From a checkpoint of a small transformer trained on Wikipedia.
Size: width 256, 2 heads of 128, MLP 1024 tanh GELU, vocabulary 8192, 10.1M parameters.
Architecture: RMSNorm before and after each block, learned and rotary positions, no biases in attention or MLP, tied embeddings.
Each number is 128 + 32 x the weight over its row's rms, rounded and kept within 0 to 255. Layers, rows and columns count from 0. The size above them is the row's rms in percent of the matrix's.

# layer 5 attention key, 256x256, rms 0.0993, rows 27-40, columns 0-255
size [104 117  98 117 117 115 122 125 127 126 126 135 123 117]
[[194  76 121  97  85 123 105 117 152 140  44 100 140 125 161 170 115 109 125  61 142 111 107 101 135  91 176 119 128 214 172  85 155 114  90 190 133  95 116  99  84 154 125 148 153 160 171 136 104 188 165  86 165 141 145 118 133 100 137 130  84  95 163  88 189  74 117 161 106  97 126  83 152 116 122 141 121  87  99 150 162  97  91 135 193 122 168 139 137 116 115 101 100 113 129 109 157 159 139 122 156 159 176 117 126 168  92 132 175 118 180 201 112 136 128 119  73 152 135 212  88 137 137 117  96  94 103 144 152 143 148 114  78  79 104 145 169 145 149 103 180 141  90 130 181 111 112 181  93  80  97 133  77  94 139 142 121 176 155  76 100 146 106 116 143 164  92 156  63 114 160 151 157 149 166 174 147 135  77 110 160 136 122 129 117 119 123 138 165 114 135 179  74 199 166  86 116 151  89 118 131 151 161 134  54 157  86 115 133 182  53 149  85 108 121 141  92 115 104 129  97 128 139 122  85 108 140  84 146 136 134 168 180 168 109 126 163 121  97 129 187 105 133 116 114  89 121 115 151  74  99 156 131 101 126  92]
 [181 166 145 113 137 154 109  51 136 179 167 148 159 150 146 153 137 184 143 128 132 166 113 191 168 128  58 129 146 180 103 137  79 157 157 125  87  94  97 132 164 184  70 140 107  99 134 139 128 163  91 133  89 116 147 134 106 109 139 113  99 155 123 185 131 185  99  92 138 157 123 130  35  77  94 135  58 138 153  98 137 141  77 127  89 146 107 134 105 110 138 114 102 122 121 128  36 164 113 136 163 149 108 136 137 161  86 136 136 146 148 190 148 120 124 101 114  98  98 135 133 154 152 129 116 140 165 156  91 137 116 116 161 118 135 141 148 126 179 145 114 147 118 112  79 111 123 139 130 116 175 162 154 158  91  76 115 109 170 167 101  94 136  72 118 159 158 136 192 104 136 168 154  84 129  90 121 146 118 124 116  85 138  94 148 186 133 127  75  70  93 173 133  86  76 117 150  67  89  98 138 173 101 191 113 143 121 176 151  68 118 168  77  66  73 129  50 131 143 116 153 142 120 116 158 102 138 127 114 144 157  74 133  71 151 126 145 128 143 140 112  81 209 108 160  89 135  98 134 116 143  68  58 162 129  80]
 [141 143 117 169  97 151 124 109 136 154 133 114  75  93 113  85 165 155 166 106 139 160 144 109 112 126 157 123 165 137 174 145 162 180 113 160 140 145 115 147 171 111 191  95 191 157 119 158 144  93 140 149 123 153 146 204 174 118  78  94 185 133  76 110 120 140  91 192 115 119 139 120  81 123  95 171 100 100 135 116 109 151 111 127 103 110  70 147 125 148 165 113  63 143 110 141  93 149 135 187  89  99  84 113 113 151 150 116  80 102 140  69 129 121 105 153 154 119 146 149 128 134 151  94 143 127  50  88 190 151 152 145 104 115  98  94  79 147 145  65 109 149  50 147 119 123 147 170 103 129  68  50 107  98 121 139  95 170  95 133 164 107 196 154 148 134  82 112  92 106 109 163 106 127  68 108 112 133 132 130 146 179  88 152 138 134  92  67 160 143 115 120 105 104 142 159 132 113  96 107 115  96  96 113 168  92 112 141 125 150 100 109  94 128  98 180 110  63 134 104 107 155 121 118 147  60  84 106 102 157 130 162 153 241 122 105  96 165 103 142 197 147  42 138 153 127 113 138 189 133 168 187 123 112 150  96]
 [ 83 149 171 127  90 145 155 142 157 138 150 158 174 197 186 171 203 185 156 125 124  80 152 133 175 161 122  93 101 105 106 132 115 126 132 163 180 150 135  30 102 165  87 104 188 152 114 153 135 157 156 155 107 111 158 137 136 116 134 151 153 157 187 135 137 170  94 107 120 203 126 172 178 159 136 142 143 142  76 112 162 117 186  66  75 131 157 216 129 186 132 120 118 113 137 147  96 125 131  78 100 134 105 101 102  88 133  76  94 127 112  82  77 120 212 103 147 133 173 120 141 104 125 135 116  88 161 133 138 120 124 103 122 159 137 107 137 118  90 130  66  60 176 105 198 142 148 120  87 145 125  79 112 174 129 141 132  84 146 101 108  96 165 137 122 142 127 192 129 107 135  94 167  89 158 145 144 128 156  94 102 106 119 143  84 109 100 134 144 102 143  93 150  68  71 152 146 131  99 127  88 128  68 113 145  96 175 144 134 125 172 103  89 164 107 104 163 151 130 161 135 144 185 134 162 107 122 145 159 106 185 146 145 109 109 147 146 113 126 135 133 130 142 143 142 136 103 154  62  83 158 118 193 162  97 209]
 [118 118 129 117 190 101 195 134 168 165 152  59 161  89 110 161 194 156 148 176 125  61  83 109 148 167  72  94 138 125  77 120 148  34  97 109  90 133 151  99 177 118 163 160 116 122 107 111  93 174  88 163 168  69 130 151 141 122 138 151  70 104 147 134 136 109 145  96  70 149 153 134  73  94 117 151 141 121 115 155 129  84 122 106  79 105  90  99 170 116 131  46 166 135 124 141 139 163 184 122  93 130 148  98 173  99 147 132 130 120 133 143 129 143 102 107  83 116 138 117 158  51  83 112 103 167  86 134 119 116  63 120 131 121 136 125 127 120 129 144 120 117 167 152  94 110 104 110 112 112 177 125 117 123 164 137 146  42  98 120 137 160 113 149  82 149  99 142 144 116 135 124  88  84  88 114 221 100  75 109  95  80 179 136  89 115  94 148 106 110  92 129 136 122 168 124 143 147  81 128 202 152 124  73 125 108 146 123 108 113  73 108 140 138 196 130 129 106 152 145 157  98 119  93 147 138 164  79 151 118 144 133 189 129 144 143 176  25 123 131 117 109 135  83 123 111 145  87 137  52 137 176 136 149 161 103]
 [112  83 111  54 108 149 146  35  98 157 158 178 154 126 165 183 100  94 108 133  93 144 100 149 135 133 183 118 102 170 174  56  68  99 149  42 135 126 129 146  55  91 126 153 151 102 103 104  86 145 173 168 118 152 131 106 176  96 181  81 131 176 161 107 174 126 103 118 152 135 179 110  84 163 120 176 142 116  80 114 167 145 109  79 128 117 159 143 142 109  95 143  96 166 133 135 143  93 148  79 158 170  89 128 153 151 188 195 151 165 126 151 115  88 106  95 154  99 149 135  75 152 158 115 101  41 102 142 116 131 135 123 122 152 128 108 122 132 115 101 137 154 175 143 102  99 133 100  61 130  98 109 152 120 132 125 122 201 143 112  93 143 117  83 169 133 174 125 116 133 100 129  88 160 117  85 136 180  96 147 191 130  94 106 104  85 142 138 167 135  89 130 165  99 144 127 187 142  80 154 144 145 129 214 131 128  93 146 155 149 138 153 108  95 142 134  86 218  89  78 120 104 159 135 143 156 120 151 118 163 120  78 160  71  96 107 147 142 167 145 154 102 154 116  96 109 118 134 177 134 117 132 175 166 130 128]
 [134 100 134  90 131 157 137  97 108 105 113 166 139 112  54 176 153  88 107 118 169  92 127 103 119 105  54 191  93 200 149  89 186 143 163  62  99 135 121 159  82 147 109 138 178 138 141 117 151 139  87  99 134 123 142 159 136 165 135 188 173  79 211 168 115 141 118 119 151 114 135 158  89 135 168 117 106 137 128  88 147  99 118  73 180 126 141 162 131 152 146 132 171 108 113 161 177 132 139 127 100 101 109 188  86 119 130 184 172 142 117 168  83 103 173 142 114 184 127  74 100 120  99 133 167 155 105 138 117 142 104 142 120 107  60  96 143 155 152 133 164 124 130  88 153 111  81 131  98  83 113  69 115 152 116 118 113 156 183 162 120  66 130 137 170 181 124 109 154 115  87 157 155 132 159 163 102  84 166  45 142 193 108 101 123  65 130 145 153 134 194 112 151 202 150 155 118 196 174 165  94 147 135 164 158 166 125 147 154 113 114 152 123 121 127 112  95 157  88 116 186 131 102 119  88  74 122 104 171 162 172  82  95  87 106 125 100 131 120 184 124 142 114 176 122 167 128  97 113 157  86  89 139 115 101 114]
 [106 143 165 169 107 196  68 120 204 172 137 179 145 129 117 115 141  85 132 133 115  60 133 206  90  90 190 131 106 112 175 150 146 125 150 107 113  84 147 160 156 189 132  91 133 120 126 103 106  98  68  88  82 150 137 149 157 141 148 179 107  96 149 171 121 130  72  93  97 115  99 118 157 142 109 166  66 130 141 195 178 127 111  97 105 169 143 165 134 145 125 110 103 167 123 114  89 178 147 156 161 171 119 111  87 116 134 124 139 109 145  85 182 150 196 145 148 141 136 127 163 133 123 115 156 157 102 114 137 110  96 136 172 159 201 109 104 146 122 117 132 146  78 103 229 124 116  92 107 140 156 130 105 133 122 125 118 126 141 112 107 178 147 130 120 166 160 122 132 164  73 138  89 119 140 125 109 141 160 125  89 166 151  76 105  83 186 117 137 135 208 145  96  85 135 132 132 167 118 122 125  99  83 107 152 115 160 122  83  88  65 108  84  78 204 188 211 165 130  96 146 134 168 115 174 158 192 125 201 151 132 100 122 134 186 121  99 155 141 125 140 135 136 152  95 129 164  97 130 110 173 141 145 128 172 142]
 [123 121 139  97 161 113 112 147  70 149 120 138 126 114 163 131  85 133 154 113 130 198 100  89 103 109 152 149 104 130 174 103 104 200 137  76 176  94 144  77  98 102 121 113  73 148  90 130 148  82 128 177 120 149 176 104 127 151 133 115 123 115 127 121 162 219  78 128 175 118  92 101  95  40 149 109 147 152 171 107 107 139 113 126 127 112 109 136 188 153  79 173 131  93 190 102 123 119 142 151  96 158  91  81 135 116 105  77 163 142 103 139 159 147 114 191 165 151 121 123 183 102  94 162 119 163 100 133 151 136  86 175  67 144  87  64  99  97  87 157  94 182 145 135 120 127 138  58  97 155 113 160 135  95 145 132 115 163 140 155 171 162 177 117 165  72 150 129 131  32 121 104 150 151 150 144 126  68  88 200 155 136 147 117 174 110 100 167 143 118 157 124 153 137 168 125  80 129 154 166 165  97 124  69 138 147 107 117 177 163 115  83 120 148  88 137 114 120  67 152 103 125 120  61 100 133  86 169 113 174 110 112 132 156  52  98 101 147 110 153 123  90 119 155  78 144 142 144 101 182  86 144 144 142 166 133]
 [140  94  90 143  93 102 154 138  99  64 159 143 169 115 158 132 126 104 155 127 123 134 116 164 116  59 119 100 178  73 125 138 107 130 106 129 191 106 100 121 137 133 171 161 175 141 113 104  88 105 160 110 158 136 121 130  92 104 115 166 136  93 197 141 160 105 138 170 139  90 118  92 161 145 172 164 175 117 169 135 186 137 137  83 146 142 123 171 189 179 132 107 107 132 145 114 114 128 155 134 133  70 103 148 156 149 109  82 215 146 139 177 166 154  91 182 138  83  86 120  99 160 167 113  99 111 139 125 146  75  82 110 111  96 120 153  61 136  99 164  98  89  80 122 112 185 158 128 152  90  80 145 132  73  98 125 173 132  77 140 134 157 109 162 156  42 116 109 122 146 164 128 121 103 165 149 175  92 123 213 116 166 148 132 153 137  73 105 104 123  81 159 178  81 120 144 110 153 116 171 171 123 118 106 165  89  89 153 182 137  91 115 112 161 112  79 169 123 119 135 123  82 167 186 160 169 116 107 130 121 126  60 107 154 165 148  81  79 162  79  96  97 185 103 161 107 126  90 150  75 119 119  98 120  77 102]
 [124 155 159 181 173 108  96  58 165 140 127 183 183 160 157 132 148 140 131 115 136 124 125 139 131 139  84  80 139 157 107  56 172 160 132 134 111  78 166 137 136 118 141 104 138 149 155 133 110 160  50 116 181 137 123  78 125 139 146  72 155  87 126  95 126 119 144 107 142  81 140 145 110 169 183 128 118 104  41 128 155 115 155 105 172 130 110 128 162 124 170 111 123 110 140  70 135 176 201 150 152 163 156  64 125 152  97 103 157 139 130  94 150  89 110 127 141 160  87 140 129 137  79 153 100 113 107 116 100 156  64 123  76 132 115 111 140 127 165 107 103 131 165  65 129 120 124 136 114 168 122 155  96  94  66 109 120 165 132 103 118 151 121 178 146  98 136 199  43  92 167 158 111  94 155  82 100 139 181 125 107 111 159 120  99 127 102 129 104 124  80  87 129  87 103 162 147 100 163 211 153 119 149 170 168  87 104 156 146 124 140 135  79 114 111 163  87 141 104 199  93 139 137 118 169  59 152  72 196 108 137 162 134 145  62 109 115 163  98  74 136 122 119 168 121  97  94 146 133 101 164  54 179 149  96 131]
 [ 83 148  98  96 146 108 105 147 162 129 146 206 183  99 153  98 130 144 164 155 156 131 157  88 168 133 121 175 158  96  29 155 118 204 140 132 120  88 106 192 159 135 125 117 112 124 161 141 144 156  72 120 119 132  59 122 109 130 135 123  67 119 136 110  99 153  96  85 142 160 152 139 112 133 106 109  98 158 138 171 225  71  88 129  74 102 132 143 164 194 117 203  88 129 133  82 136 168 116 118 103 127  77 177 149 159 144 125  76  80 125 108  97  85 153 190 104 127 151  95  83 175 102 163 124 113 137 144 105  65 123 124 102 144 142 177  71 136 130 124 138 130 170 158 118 129 105 149 138 146 146 135 153  94 122 120 130 131  52 162 158 130 123 105 159 116  66 149 149 131 133 141 168  69 137 167  91 125 116 132 110 130 130 205 106 157 103 105 116 181 106 114 164 142 145 157 147 118 107 151  80 135 149 109 126 146 125 116 144 127 149  94 121  92 125 134  84 161 117 149 131 163 141 193 149  87 175 172 137 117 165 150  81  57 114 113 126 150 129 107 139 125 131  91  95 101 104 156  16 186 125  86 118  91 117 185]
 [152 141 144 135 128  63 142 148 146 121  84  95 117  75 148 164 181 150 172  97 102 125 126 116  93 131 137 139 149 153 104 153 125 148 143  79 132 104 116 185 161 140 191 147 157 186  87 128  84 121 133  92 141 147 121  90  95 148 178 180 135 104  99 131 155 107 150 195 126 126 195 108 118 146 122 141 112 115 173 190 113  59 165 167 143 124 183 127 123 115 133 100 118 137  99 100 143 118 160 129 157 145 131 103 111 130 171 116 118  75 156 122  52 152 112 112 161 132 119 192  99 144 141 105 140 135 115 101 128  84 162  93 126 132 136 119 126 155 129 150 126  71 149 120 169  82 170 167 107 173 118 127 138 143  75 147 148 110 162 111  96 135 147  95  70 122 108 149 130 101 196 171 178  62  73 121 125 147 172  98  84 120 112 170  91 135  70 105 169  99 123 112 126 102  49 131 206 138  69 146 154 176  88 160 129  86  89 182 115 144 103  50 135 110 129 111 124 124  65  93 146 156 126 101  40 110 148  75 127  45 138 164 158 154 150  87 140  92 125 155 113 129  79 108 190  90 139 197 116 125 101 150 114 139 147 161]
 [138 110 151  86 153 164 101 115 171  83 142  82 114  85  87 157 106 177 114 144 145  88  94 102 133  77 154 118 190 127  85 133  87 137 100  99  48 117 157 138 130 130  49 139 147 138 126 122 146 108 134 149 170  38  80 134 109 121 154 103  85 142 121 163 102 127 143 105 116 138 160 174 136 148 162  92 128 165 137 130 141 144 135 162 151 146  98 125 166  87 123 126 160 170  90 190 191 194  88 103 118  75  95 139 128 188  95 146  92 155 168 127  52 158 116 113 112 128 117 141  95 182 102 109 122 181 172 111 190 112 123 120  85 122  87 122  74 131 168 136 171 125 119 162 108 157 132 191 125 108 129 123 125  78  99 165 147  88 138 121 129  90  98 108 100 169 145 135 151 156 117 116 135 124 104 129 143 119  76 125  94 154 177 155 123  59 128 145 128 167  87 131 157 178 165  79  96  80 136 182 178 136 152 133 167 114 145 161 109 116 173 110  95 133 171 118 163 155 118 134 134 187 105 152  55 130 178 170 152  56 144 140 115  18  97 115 104 139 124 130 102 130 115  75 107 166 116  92  71 139  86 119 159 143  98 143]]
# layer 5 attention query, 256x256, rms 0.0988, rows 28-40, columns 0-255
size [116 106  95 114 113 114 123 123 106 118 127 114 126]
[[ 61 162 128 112  98 194 134 102 119 155  73 159 175 122 117  93 126 180 140 191 149 160 131  82 192 128 128 188 110 117 169 115 170 124 121  93 133 174 125 118  40  99  98  72 111 115 174 137 137 132 109 167  90 180 112 157 130 138  85 202 127 118 132  52 145 104 174 126 142 148 134 154 113 132  94 151 159 133 103 101 139 202 139  66  66  64 136 135  81 118 101 129 138  98 152 119 157 156  71 140 140 138 134 193  79 153 141 138 138 107 152 120 119 134 197 154 122 140 156 126 173 129 200 100 132 146  96 127 139 111 134 141 116 171 108 132 204 108 136 163 123 133  90 148 127 154 101 130 140 170 178  90 190  82 157 148 134 129 140  86 126 173 127 122 154 144  84 159  65 167  74 133 143 121 100 149 111 126  99 109 105 115 144 160 150 125 144 173 122 129 165 133 181 130 163 125 114 138 161 110 100  87 181  86 100 174 100 136 156 150 177 178 115 141 163 109 151 133  97  88  90 128 122 148 111 141 117 186 114 153 164 191 214 146 109 151 123 164 105 105 139 172  69 126  83 186 118 118  76 111 117 127 141 129 174 148]
 [161 124 169 154 138 137  99 101  91 130 125  98 130 158  75  83 163 129 135  96 134 157 131 137 195  92  83 116  95 131  77  94  98 131 141 135 153 150  79 126  77 101 124 117 101  84 155 130 141 145 200  96 105 108 103  79  97  93 138 126 111 107 110 128 162 152 169  89 159 138 148 142 163 115 200 137  98 146 131 126 142 138 102 140 227 154 114 113 139 153  80  94 181 140 135 121 192  84 101 134 112 128  85 107 145  91  68 158 168 143 122 106 103  90 132 149 162 146 154 137  76 189 139 167 119 163 120 175 132 141  81 132 136 138  91 145 209 150 118 134 173 126 130 102 115 225 161 135  74 117 128 158  81  49 115 155 120 119  91 109 133 133 130 134 163  96 128  78 169  49 154 164 172 108 126 147 161 123  41 101 144 129  52  74 106 126 148 112  88 123 105 111 119  97 168 114  95 104 143 174 128 110  90  87 157 172 145 129 180 103  86 139  99  87 171 143 106  50  89 121 159 138 117 163 110 135 147 120 104 135  94 114 117 132 148  72 141 120 122  73  92  92 148  88 140 122  96 142 105  86 149  46 135 148  99 120]
 [155 117 153 147 119 116 130 170 128 100 171 101 106  87 116 165 145 125 104 109 138 117 151 134 201 153  98 142  90 188 113 145  74 152  69 133 169 159 109 120 193  53 149 126 177 161 168 149 142 124 102  93 128 106  86  78  87  98 109 117 136 132 170 161 214 106 141 164 197 185 106 124 147 136 138 120 147 160 112 107 163 122 163 109 155  93 184  65 187 135 101 117 131 148 128 112  89 155 119  74 116 110 124 123 113 106 105  78 115  64 104 138 124 122 156  53 147 107 102  59 100 172 162 119  85 154 186 160 142 101 136 137 139 145 127 156 133 170 165 136 130  30 199 155  78 127 161 130 150 127 162 109 160  99  98 130  84 126  94 120 122 138 155 126  96 128 119 100 166 160  56 191  62 133 127 124 133  87 150  86 155 167 184 123 140  97 145 122 160 121 121 133 146  90 154  74 106 117 133  96 136 136 132  96  85  84 109 165 159 124 121 166 142 175 115 118 119 101 145 108  65 121 143 216 161 147 151 162 156 141 198  95 128 131 172 127 129 145 155 112 105  55 177 126 133 117 149  96 133 120  96 104 137 145 166 146]
 [179 148 136 109 119 126 146  43 156 115 193  77 139 145 146 128 132 120 140 135 110 166 174 114 134  94 140 143 100 114 116 115 131 118 120 132  91 179 151 106  44 134 114  98 129 151 165 100  89 153 147 105 156 146 140 122 112  99 105 134 137 127 110 115 110 105 137 151  91 121  87 122 114 129  98 179 169 138 145 109 134 109 114  93 102 105 175  85 191 131 115 120  99 129 185 133  94 120 138 144  82 149 167 128 153 145 175 168  58  63 115 103 219 100 144 149 187 140  99 114 161  64 116 126 129 145 169  94 135 163 102 128 133 101  92 106 127 161 109 128 147 126 139 169 147 122  51  98 154 137 149 137 206  71  97 128 135 151  95 127 178 192 123 136  80 123 194 171 151 115  75 144 157 181 140 126 117  92 160 147 163 173  94  54 113 151  90 200 172 137 105 114 153 101 104 131 134  84 124 100  91 170  76  86  85 130 121 117 153 149 143 171 104 117 104 179 113 189 144 112  97 164 107 216 168 148 158 165 125 170 115 134 133 165 104 124 114 130 128 119  93 133 187  91 109  64 109 129 123 127 234  93 144 120 147 132]
 [156 149 108 154  83 128 127 143 146 146 140  87  70 152 186 162 180 125 118 150 173 165 150  96 149 128 118  99 138 187 163 107 130 131 123 189 163 121 127 124 156 115  81 106  58 172  99 125 114 111 120 124 131  75 171 169 174  84  67  67  62 140  91 169 144 126 147 152 105 178 116 103 133 123 152  57 138  78  95 145 148 175 150 144  95 114 115 151 130 130 117 146 136 204 135 144 134 155 128 136 121 142 161 129 141 142 119 144 100 142 185 133 146 185  93 165 140 135 159 128 124 152 172 130 102  23 112  57 149 102 103 104  81 175 137 144 122 150 171 124  76 131 136 137 148 101 132 124 125  71  95 159 136  79 141 154  71 157 152  84 114  81 162 171 128 109  91 170 104 118  99 101 163 134 161 148 102 125 163 123 147 163 126 114  86 100 184 101 119 147  93 125  68 129 103 137 126 106 134 207 131 153 110 101 144 142  58 182 110 123 157 104 147 116 189 212 116 147 179 137 168 142 172 126 153 162 122  64 185 121 102 118 160 121 110 112  76 180 118  67 148 148 134 115 107 172 145 136 139 123 148 174 106 120 204 141]
 [ 93 170  93 154 113 104 135  74 108 115 113 108 107 163 141 129 129 105 146 155 184  99 118 120 116 141 126 103 128 147 220 106  96 157 120 141  81 120 149  94 130  83 150 157 152 119 126 112  94 101  83 109  98 100 158 103 135 128 130 134 128 125 125 165 122 131 134 162 168 106 113  80 135 126  95  97  76 147 133  94  99  65  84 132 102 172  55 102 190 196 215  42 121 156 136 154  80 129 176 125 157 141 126 119 127 139  67 172 116 124 128 178 173 114 107 160 109 171 140  91 170  91 133 145 148 121 187 156  56  96 131 125  63 114 167  93 178 182  96 189  98 140 124 117 143 124 130  67 172 122  49 128 149 180 169 108 161 123 114 169 151 140 151  74 120 142 131  72 149 158 131 119 119 201 170  83 117 110 145  77  95 157  87 122 179 121 140 100 136  80 121 135 139  60 173 162  94 145 140 117 121 119 132 119 142 117 138 111 167 129 153 161 136 155  90 151 101 190 177 132  98 131 159 151 141 101 138  98 135 183 145 146 115 181 172 135 173 133 172 133 134 164  90  95 117 138 142  75 149  59 103 154 124  82 134 135]
 [147 134 117 133  98 182 132 162 179 169 166 104 146 131 137  96 174 108 144 102 125 118 117 160 170  95 145 132 188 140 184 105  94  67  98 162  81 116 141 161 124  90 161 154 161 152 127 128  62  74 138 105 111 159 138 186 141 101 126 123 122  86 125 140 139  96 162 161  99 144  88 130 161 142 128 158 100  99 163 153 129 159 120  81 143 169 177  42  81 105 142 111 123 182 133 188 189 145 143 181 105 115 122 144  71 154 127 145 122 140 166  79 153 112 120  96 131 127  95 122 153 127 132 126  58 102 140 107  83 111  73 109 145  99 130  76  88 166 114 119 248 120 112 114 142 123 117 156 133 115 135 132  92 120 104 108 111 156  86 166 151 170 170 201  80 209 152 164 118 173 118  97  89 132 146 126 153 143 129  95 129 149 172  94 125 169 202 135 126 171  96 112 116  95 105 120 121 122  66 144 144 144  98 114 100 137  97 116 135 107 137 136 153 101 186 152  97  95 163 137 190 138 141  91 204 149 147 119 177 125 116  92 113 116 143 140 156  77 164 110 139  62 173  67 173  67 103  89 151 107 176 151 109 136 114 110]
 [149 146 178 154 114 110 149 168 135  70 168 169 102 122 142  45  57 173 122 151 162 188 143 152 169 145 131 137 115  87 113 107 180 155  85 117 141 127 148 129 103 104 158 152  77 174 127 168  94 128 107 102 172 157 163 138 112 173 210 161 140 130 115 135 154 114 124 131 124 152  98  90 115 111 172 170 142 177 108 140 129 157 122  92 156 153  94  99  96 102 152 135 139 124 138 130 125 203 142 152 110 115  94 138 210 151  42 107 187 116  95  86 185 137 119 167 179 199 149 123 179 197 120 153 111 155 142  71 169  96 141 110 160 113 117 124 137 144 118 121  98  94 167 115 149 122  94 131 134 186 158 167 162 118 130 160 152 147 223  89 115  50 128 151 114 118 110 139 139  74  61 169 191 117 161  92 116 126 130 140 120 162  39 122 146 137 152 160 160 102 148 155 128 124 111 116 148  78 151 148  89 108 102 134 150 135 123  97 158 111 151  99 139  79 141 137 115 125 142 130  28 113 123 115  98 115 132 131 128 134  95 105 128 187 100  94  87 154 126  92 109 121 129 138 208 111 162 125 100 123 136 117  77 126  97 114]
 [105 192  96 124 142 148 179 135  86 115 104 162 152 182 157  86 105 162 142 121 201 139 122 100 136  83  97 182 133  97  84 109 155 132  97 128 174 160 177 101 115 182 157 160 130 160 124 137 150 133 117 109 174 119 161 144 183 176 144 108 207 118 150 100 158  93  98 148 153  98 117  78 137 118 192 162 168 127  97 196 123 141 147 122  94 122  60 150 129 148 152 143 133 129 138 128 103 120 103 123 106 142 150  86 118 109 124 116  58 117 147 142 146 169 105  88 117 194 120 113 187 194 107 129  79 230 102 106 141 100 147  99 139 193 190  94 134 114  97 136 160  93 114 152 139 145 154 137 116 156  43  74 178 161  71 123 145 138 122 124 158 114 120  70  87 152 117  78 166  91 168 164 142 133 123 125 109  97 101  90  73 139 150 117 125  68  71 118 170 118 152 104 144  91  64 153 122  81  96  90 145 125 124 148 148 124 118 136 152 154  97 147 114 122 128 119 125 120  49 159 176 131 137 133 204 146 114 161 171 138 113  89 134 132 122 139  93  95  81 129  90  73  97 139 139 144 149  92 116 152 118 118 101  58 118 101]
 [145  96 116 131 107  36 125  76 142  70 136 121 156 133 107 102 148 161 175 131 160 148 145 104  92 142 127 126 122 127  91 180 168 167 153  73 157 128 176 148 132 138 160 103  91 126 155 132 138  87  95  69 172 135  79  88 164 130 145 143 110 136 129  95 160 136 150 121 115 168 153 136 140  93 155 189 183 119 137 194 128 171  86 102 110 158 117 159 137  95 125 132 164 128 118  64 158 177 111 164 122 145 132 179  68 101 150 122  92 124 116  81 151  98 116 183 145 154 108  84 145 165  64 134 159 117  93 144 116 147  86 131 107 119 123  94 152  31  76 154 133 108 145  79 131 157 140 160 110 110 125  54  83  81  83 109  57 137 142 125 182  99  67 156 144  99  90 118  82  88  79 127 131  91  90 129 161  78  82  85 127  81 156 171 164 182 105  78 116  87  98 119 147  77 130  61 175 140 159 169 158 144 128 106 155 101  67 115 152 138 129 131 130 141 168  86 156 139  74 110 139  61 129 146  83 109 133 179 115 127 143 157 125 146 136 129  94 129 115  86  73 156  94 108 124 118  95  94 156 149 162 101 158 125 139 174]
 [137 149 125 130 157 110 111 155  66 146  98 182 119 101 126 147 178 146 146 155  95 157 123 164  63 117 125 141 176 116  48 152  49 189 143 102 127 134 124 203 157 159 111 138 129 133 121 135 154 180 133 132 139  88  95 110 114 120 106 122 105 130  97 103 173 153 132 106  80 166 116 113 132 133 132 159 100 149 114 145 143 100  81 132  88 118 187 119 156 193 177  66  99 158 168  90 105 113 172  82 131 117 139  98 123 131 149 109 131  79 120 145 129 123 128 128 150 115 123 118 143 144 132 186 140 104 153 140 117 110 189 144 154 112 179 143 183 109 154 158 107 141 198 151 152 142 149 182 206 148 133 170 184  82 195 109 162 152 129 100 164 114  95  82 103  94 104 111 161  63  85  87 163 105  62 141  72  79 132 153  67  84 123 135  93 127 137 136 115 188  91 120 106 139 128 158  91  90 166 186 128 146  77 118 118 120 153 128 110 115 142  90 111  67 140 140 188 187  77 151 154 111 151 204 154 169 126 108 161 146 140 173  73 134 169  72 158  92 131  92 132 165 123 150 140 117 147 162  95 141 155 153 140 110 100 188]
 [159 181 115 187 108  84 111  89  88 134 174 117 131  91 158 177 114 101 155 142 148 138 165 186 148 130 127 141 151 155 121 123 124  92 142 142 156 107  91 196 126 214 198  98  73 110 115 123  98 170 151 154 106  80 101 171 150  90 112 109 153 139  92 143 140 154 110 107  97  79 117  96 120 118 152 135 121 111 103 176 190 101  88 173 137 192 163 167  85 136 150  94 136 145 126 108 158  92 174 184 118 105 115 183  90 159 125 147 168 149 137 167 153 173 119 105 142  96 147 191 131 195 210 158 134  99 109 103 114  95 101 125 130 149 185 111 113 165 189 130 173 141  74  70 174 111 117 127 138 125 131 146 125 140 200 130 104  89  55 102 131 121  95 104 102 181  92 120 141 123 135  89 163 123 100 130 150 151 118 160 139  96 125  95 113 151 108  82 174 173 129 134  93 133 138 123 109 158 169 142 195 141 109 212 129 164 149 113 172 143 108 124 108 117 130 126 142 113  50 133 121 173 151 184 118 131 115  62  72 146 132 152 157 108 163 151 129  84 114 133 133 114 174 161  35 144 162 134 147 164 148 140 139 125 100 104]
 [134 112 119 127 152 198 140 119  86 156 131 129 128 142 125 174 156  95 149 123 110 110 160 142 169 106 103 155 181 141  78  99 111 184 150 115 119 116 127 101 204 110 149 134 112 116  96 112 131 118 125 128  91 162 135 127 137 131 170 133 110  76 125 132 189 169 187 128 158 160 164 156 114  72 180  87  93 145 152 185 125 109 135 122 190 213 116  98 143 128 120 144 131 139 166 117 108  99 146 106 173 141  82 166 122 179 124 164  73 189 187  86 149 143 181  67 132  73  73 126  93 165  91 120  72 129 144 130 118  77 114 175 146 167 103 163 167 142 200  99 145  96 137  99 125 151 162 148 136 130  65 136 124  95 102 112 106 130 152 105 146 123 114 137 125 243 184 139  98  87 121 128 146 142 125 140 147  91 101 143 110 181 142 118  98 125 176 173  78 135  50 136 130 142 131  93 112  94  92 122 153 143 142 172  98  74 145 153 165 100 124 128 138 145 150 102 118 142 144 102 134 129  98 204 147  87 151 139 137 112 155 162  82  87 161 147 126 177  91 150 139  92 128  78  61 152  52 137  65 121 142 106  95 170 161 110]]